Weights of a small GPT-style language model, trained from scratch on English Wikipedia.
Size: 8 layers, MLP 320 GeGLU, vocabulary 7048.
Architecture: RMSNorm before and after each block, rotary positions, no biases in attention or MLP, tied embeddings, capped logits.
Training: a variant of Muon for these matrices, 110M tokens.
Each number is 50 + 15 x the weight over its row's rms, rounded and kept within 0 to 99. Layers, rows and columns count from 0. The size before them is the row's rms in percent of the matrix's.

# layer 5 attention output, 128x128, rms 0.123, rows 51-101, columns 64-127
104:45 47 75 55 65 75 67 40 19 50 70 47 51 37 41 52 99 71 49 44 22 03 61 35 44 54 16 67 68 80 23 45 14 23 36 57 55 62 69 57 60 62 43 67 43 52 50 54 62 46 65 54 54 61 58 56 31 67 57 56 48 71 51 41
108:44 82 44 53 38 65 71 33 69 74 38 41 56 63 50 95 67 67 45 52 19 31 33 35 55 53 69 59 45 39 58 51 87 49 40 36 46 45 51 60 41 54 49 28 51 43 27 65 41 37 48 41 58 60 68 32 35 48 16 57 51 45 77 44
098:40 60 65 18 12 40 60 41 53 42 90 33 55 63 16 36 34 54 72 66 99 33 64 67 08 60 49 34 48 64 57 64 67 51 33 45 40 55 54 49 42 52 58 29 44 64 62 74 65 20 49 45 46 43 58 28 54 21 50 58 59 24 68 35
122:42 64 51 52 34 63 54 52 63 48 42 29 39 29 68 58 59 57 47 49 44 72 49 32 63 59 57 49 64 47 58 45 58 56 62 21 46 46 37 42 54 80 47 33 20 63 69 47 57 59 49 29 53 71 08 32 42 40 55 94 20 51 72 67
099:57 62 42 47 60 37 51 70 52 59 50 45 73 39 10 50 67 42 64 99 51 50 78 35 37 64 72 59 52 66 36 57 53 47 77 38 34 56 58 18 57 34 55 35 55 31 25 58 49 52 88 41 42 61 69 48 48 64 62 23 35 54 58 69
083:65 50 42 24 59 90 68 44 36 52 56 89 63 00 68 51 46 14 62 51 93 27 59 29 55 72 66 47 38 55 44 86 56 51 57 37 53 41 45 35 54 32 59 59 57 33 52 50 26 42 57 62 34 44 57 43 45 21 27 40 57 55 35 37
104:97 44 07 18 26 42 36 20 68 33 53 46 45 46 48 41 55 20 32 50 24 60 56 71 61 86 14 36 22 63 39 00 42 68 54 34 39 46 44 30 38 66 45 57 54 36 52 50 49 43 44 36 44 44 50 54 67 56 42 30 41 58 68 40
087:67 52 72 50 52 45 59 35 59 89 31 42 68 47 33 74 81 29 21 36 43 38 20 26 41 63 61 54 49 35 36 59 53 40 33 48 58 51 57 73 64 81 33 32 35 44 34 62 32 29 47 53 29 40 45 41 48 65 26 40 34 68 34 58
112:51 39 60 37 25 76 62 54 35 53 47 24 23 35 23 53 68 59 29 82 29 46 32 28 50 49 46 43 38 36 92 33 48 24 15 53 64 43 32 51 29 24 35 47 61 56 50 64 76 40 54 50 59 55 54 68 31 59 02 46 42 53 46 56
110:18 49 58 44 48 97 27 63 50 42 65 36 21 44 80 37 45 58 44 50 84 48 43 57 60 67 38 86 61 60 66 33 47 28 67 50 57 42 66 33 34 54 66 47 47 39 30 76 68 63 70 38 45 58 62 43 40 36 35 69 58 41 61 61
101:29 51 53 55 76 41 42 50 20 86 33 69 64 36 58 47 00 57 51 27 67 46 92 46 39 62 80 73 61 46 57 27 55 48 37 69 52 19 65 47 72 46 65 38 57 31 52 60 59 20 28 18 20 21 50 84 62 39 43 59 55 26 80 67
111:75 00 68 41 33 19 21 60 00 44 45 67 62 43 82 91 47 56 58 15 45 80 53 58 57 82 55 28 84 89 50 60 45 47 68 36 46 55 72 67 49 45 49 44 68 70 41 47 52 54 44 45 48 32 70 39 50 47 53 30 56 54 47 84
095:97 65 63 19 44 90 67 58 64 28 65 70 60 59 37 03 65 27 42 44 76 90 42 70 55 66 44 62 67 23 90 44 91 39 63 68 40 46 49 39 56 63 35 54 61 44 71 51 51 61 46 46 51 64 64 43 48 37 32 33 68 34 37 52
093:99 44 49 27 42 84 09 19 57 39 15 79 40 56 31 67 64 70 53 63 65 58 99 47 46 67 58 20 59 20 78 36 37 63 72 57 54 61 56 38 54 57 56 51 65 63 36 67 50 54 58 37 46 44 66 37 61 43 51 38 46 58 77 67
093:42 29 31 48 42 39 22 18 20 68 89 99 39 45 46 67 62 68 26 52 51 38 36 74 38 78 64 48 67 01 63 82 66 50 58 37 64 61 43 58 71 68 49 37 46 48 50 85 42 49 53 53 69 44 62 40 43 55 57 29 41 49 45 44
096:58 56 44 19 49 77 99 71 58 67 52 70 56 21 76 45 48 72 56 59 59 86 75 53 49 63 54 69 36 58 51 80 61 53 59 34 55 55 59 55 57 71 40 59 50 39 59 18 59 49 78 52 35 37 78 61 45 55 65 35 28 54 67 33
095:53 33 59 53 56 46 65 46 56 39 72 68 37 16 40 80 45 21 64 51 32 30 36 94 52 41 46 42 74 73 33 65 55 73 40 43 54 65 57 26 55 48 50 58 39 48 27 37 71 57 64 63 36 62 25 54 54 54 72 45 66 49 31 64
084:78 35 91 67 63 73 13 17 85 34 39 32 30 62 40 19 37 39 20 54 54 14 70 23 36 49 68 80 31 61 87 80 45 67 63 46 53 38 47 54 39 58 43 61 53 46 53 45 60 63 51 44 40 55 36 31 46 58 43 45 53 65 57 32
101:44 53 36 84 62 23 40 70 53 32 51 73 41 99 38 63 28 27 42 52 53 23 51 52 95 57 59 25 32 45 47 81 63 82 44 58 48 20 52 27 52 56 35 31 58 41 51 46 54 49 37 61 48 36 30 39 51 50 31 56 38 39 39 50
103:54 59 53 25 79 32 89 50 28 30 32 35 75 31 48 41 62 52 52 67 19 54 60 00 79 43 13 47 57 76 56 57 25 40 52 26 65 47 62 36 63 55 32 58 34 49 63 38 60 59 53 44 77 45 73 48 26 39 57 41 53 52 48 45
097:60 18 37 30 64 71 70 79 50 72 08 43 29 42 53 66 74 69 55 78 78 45 51 41 36 49 73 40 57 48 65 58 26 64 36 41 66 79 60 58 59 45 27 37 46 45 31 50 69 73 72 58 40 64 67 45 54 40 50 82 53 46 62 54
092:34 62 68 29 61 47 72 73 48 62 47 64 68 46 45 55 70 65 41 41 23 75 55 78 27 40 54 42 68 39 24 65 48 13 32 43 64 78 61 43 36 65 61 54 38 37 49 63 52 33 33 20 60 37 23 39 44 15 36 74 51 42 40 35
087:54 36 74 76 72 58 45 56 53 02 51 49 53 40 45 45 42 87 16 51 16 37 09 68 31 22 43 60 24 45 37 58 50 36 35 63 54 48 33 64 40 90 55 44 71 49 59 53 22 63 45 60 44 32 46 52 47 63 43 45 59 29 50 63
089:71 35 35 66 66 15 54 61 37 47 39 56 45 50 35 29 33 59 50 71 59 27 40 75 25 82 20 50 83 45 49 54 66 57 44 43 59 54 48 34 71 52 59 54 73 57 55 24 83 85 64 38 62 41 50 54 74 37 42 29 58 40 44 64
093:48 52 50 72 98 61 86 71 36 59 59 77 29 63 67 99 29 71 41 57 50 52 45 19 14 26 39 35 52 10 43 38 52 51 59 86 47 46 28 52 60 63 53 56 42 66 51 11 58 53 55 49 73 53 51 48 28 27 46 51 61 51 27 44
109:75 40 36 56 61 72 14 69 43 39 65 61 61 47 68 31 16 40 59 88 47 39 35 33 36 23 16 36 27 63 58 71 47 31 44 71 61 47 72 42 25 38 56 44 55 42 21 56 39 60 31 49 71 39 26 41 61 83 47 55 22 40 30 56
107:61 65 49 32 63 33 52 82 83 48 68 44 34 91 39 50 66 43 44 29 54 81 71 52 36 62 30 75 46 91 99 99 70 64 50 34 58 42 76 48 45 41 66 44 50 52 54 60 25 60 51 42 43 38 57 50 71 53 46 62 51 48 43 63
113:73 87 80 54 04 37 46 51 80 94 59 58 19 46 17 67 62 12 17 54 76 39 46 34 43 86 97 46 22 49 08 41 56 40 41 47 37 76 47 54 72 53 60 59 49 65 47 53 50 54 66 45 34 57 53 40 37 60 75 50 48 59 57 59
109:30 64 34 60 30 35 13 60 44 65 48 58 39 61 18 53 24 36 56 49 51 64 56 57 37 25 67 52 41 40 43 17 48 58 23 59 57 51 36 26 45 31 38 59 55 32 37 41 55 51 63 52 78 79 55 60 68 57 83 26 57 44 42 68
082:58 82 48 75 32 26 03 64 31 49 52 35 60 50 89 68 27 29 12 25 57 31 80 60 33 23 69 83 36 76 62 30 48 43 40 54 60 67 59 56 33 56 33 25 46 51 48 41 45 40 49 62 53 37 47 62 53 57 23 33 53 73 43 67
091:62 85 44 41 64 88 41 71 74 42 50 82 48 14 28 48 13 85 57 52 61 68 27 57 50 43 48 80 49 69 29 51 72 74 43 73 55 46 34 40 42 42 36 33 38 58 50 61 64 21 53 50 37 44 46 50 73 78 41 51 56 64 66 85
101:48 42 63 38 25 74 38 42 53 39 66 44 56 59 71 67 63 46 49 58 11 72 42 54 55 51 67 61 40 70 70 60 54 38 73 53 77 14 41 39 29 50 37 45 53 53 56 46 60 43 69 31 35 18 49 57 64 57 37 24 56 45 74 63
097:28 23 81 46 42 48 42 25 40 14 24 41 35 51 18 50 38 29 25 81 40 63 65 27 84 63 62 39 45 11 39 93 59 32 56 74 47 59 42 55 49 62 52 39 23 48 30 55 31 53 63 52 41 47 65 34 54 29 68 52 59 51 64 47
123:49 86 43 19 23 70 45 34 37 50 27 31 50 37 45 71 58 66 57 48 40 66 48 60 33 67 68 60 29 59 41 74 50 23 47 54 62 46 40 60 88 73 50 55 52 51 41 39 65 40 54 64 31 54 60 56 36 73 55 66 57 39 62 42
109:42 70 78 46 35 59 37 32 72 42 47 45 19 52 85 54 47 61 29 49 35 57 23 54 46 35 45 51 41 45 39 69 53 21 57 42 40 48 48 28 38 30 49 64 50 58 55 41 53 32 57 63 64 45 74 64 35 46 37 59 47 45 38 64
107:41 50 55 58 49 38 43 12 47 56 87 60 63 86 44 45 31 91 60 58 56 32 78 78 50 72 99 44 65 65 55 33 48 65 38 34 50 74 69 48 62 44 51 50 50 52 60 49 42 62 51 59 43 31 09 37 63 38 30 49 66 38 47 32
092:85 65 41 28 43 27 75 67 76 27 67 42 27 73 32 83 57 11 69 50 35 20 33 21 56 35 50 99 98 65 47 69 53 56 56 28 44 50 67 63 48 42 53 54 57 57 62 53 52 61 25 37 37 76 44 49 37 65 44 47 51 72 41 23
090:44 51 46 50 44 58 39 16 23 53 36 37 56 65 49 21 25 28 26 60 66 84 41 56 55 41 61 98 48 41 22 40 43 43 44 39 33 66 36 35 52 49 48 53 33 54 51 66 31 52 54 52 53 59 46 56 51 20 62 51 38 61 41 36
100:55 33 69 75 46 64 48 61 88 31 32 50 41 31 59 55 70 39 62 37 60 32 52 40 51 54 65 53 28 20 42 49 37 38 47 56 54 39 52 54 29 65 44 36 54 55 37 56 55 68 65 74 53 47 48 46 44 42 14 65 26 56 79 46
082:73 44 17 21 57 88 51 27 74 71 68 40 74 49 48 50 29 40 92 74 47 26 57 53 41 42 43 40 64 52 33 48 56 47 70 36 42 35 75 45 55 72 57 60 53 47 62 31 36 23 65 55 52 41 57 40 72 55 59 59 76 49 43 20
091:48 88 40 33 16 59 44 28 42 16 35 68 52 52 54 76 46 19 31 16 38 51 63 62 16 44 39 15 99 53 68 76 32 69 55 46 43 59 39 39 24 56 45 61 55 33 42 51 48 77 40 46 61 76 55 50 61 28 51 38 77 51 76 34
089:36 68 69 53 42 17 40 50 42 53 71 81 44 14 46 38 27 65 13 40 22 44 66 69 51 68 32 45 18 26 37 35 54 38 70 53 50 76 67 20 60 41 55 30 57 31 10 46 69 45 44 52 44 61 32 50 31 42 46 59 43 39 32 54
099:24 54 60 29 52 31 32 55 68 57 51 61 60 57 35 49 30 59 62 52 51 72 77 55 66 74 39 48 75 38 59 82 45 59 45 40 20 51 17 33 45 41 57 54 21 71 19 68 64 57 41 63 55 32 57 65 68 46 50 62 44 41 52 68
092:47 00 56 72 56 43 10 35 71 92 32 00 45 64 29 56 08 46 30 46 90 76 03 36 51 48 36 50 39 62 36 47 48 54 68 47 53 52 70 47 57 55 51 42 59 43 47 65 53 69 71 55 37 34 48 54 60 58 48 45 43 53 29 29
099:45 21 54 28 20 80 56 56 67 42 75 53 57 62 39 56 68 68 49 49 40 43 32 56 48 47 65 70 01 48 48 36 51 40 43 47 71 37 45 56 46 62 29 67 37 45 34 09 47 53 59 78 31 59 46 48 61 54 45 53 44 35 44 57
101:19 34 63 39 62 89 50 57 02 54 64 35 37 15 29 42 81 40 13 60 84 73 29 55 41 63 28 82 50 82 44 76 35 43 48 66 40 61 44 42 42 77 35 50 39 45 71 57 32 46 42 56 36 43 76 51 46 61 51 40 59 42 69 44
092:44 55 59 21 62 32 46 51 59 60 42 76 77 29 20 41 50 52 47 88 28 45 79 84 51 48 52 39 26 38 59 44 52 42 68 48 30 46 76 49 69 55 40 36 61 66 47 41 39 41 43 50 52 34 35 27 41 83 50 74 41 24 69 48
104:62 26 55 62 01 49 59 88 52 24 50 54 81 90 59 63 92 55 65 48 57 39 47 39 62 50 69 13 57 06 40 74 46 44 62 68 59 43 43 45 28 31 45 55 60 67 51 42 49 37 74 66 40 48 51 47 53 44 35 63 61 63 34 46
099:60 23 43 69 49 56 19 29 27 54 69 48 26 59 43 59 35 57 50 36 73 64 43 71 52 00 54 40 62 52 21 38 73 33 39 27 40 69 80 16 83 58 58 46 39 26 36 46 68 33 17 40 53 57 69 51 52 33 44 48 43 55 50 34
100:51 54 42 49 68 25 59 65 54 02 24 66 73 82 79 66 71 18 32 62 99 42 36 56 43 51 65 65 95 29 36 36 57 44 49 38 45 54 54 54 29 67 57 57 49 38 45 19 59 59 48 60 52 61 64 60 71 73 56 50 41 30 74 49
109:61 41 50 65 41 25 36 47 71 79 39 57 61 09 83 60 47 76 90 63 66 64 00 00 32 75 47 55 81 63 41 71 53 37 41 48 68 57 34 45 41 70 42 47 52 43 35 34 54 56 57 48 59 41 57 55 55 62 59 62 53 59 61 38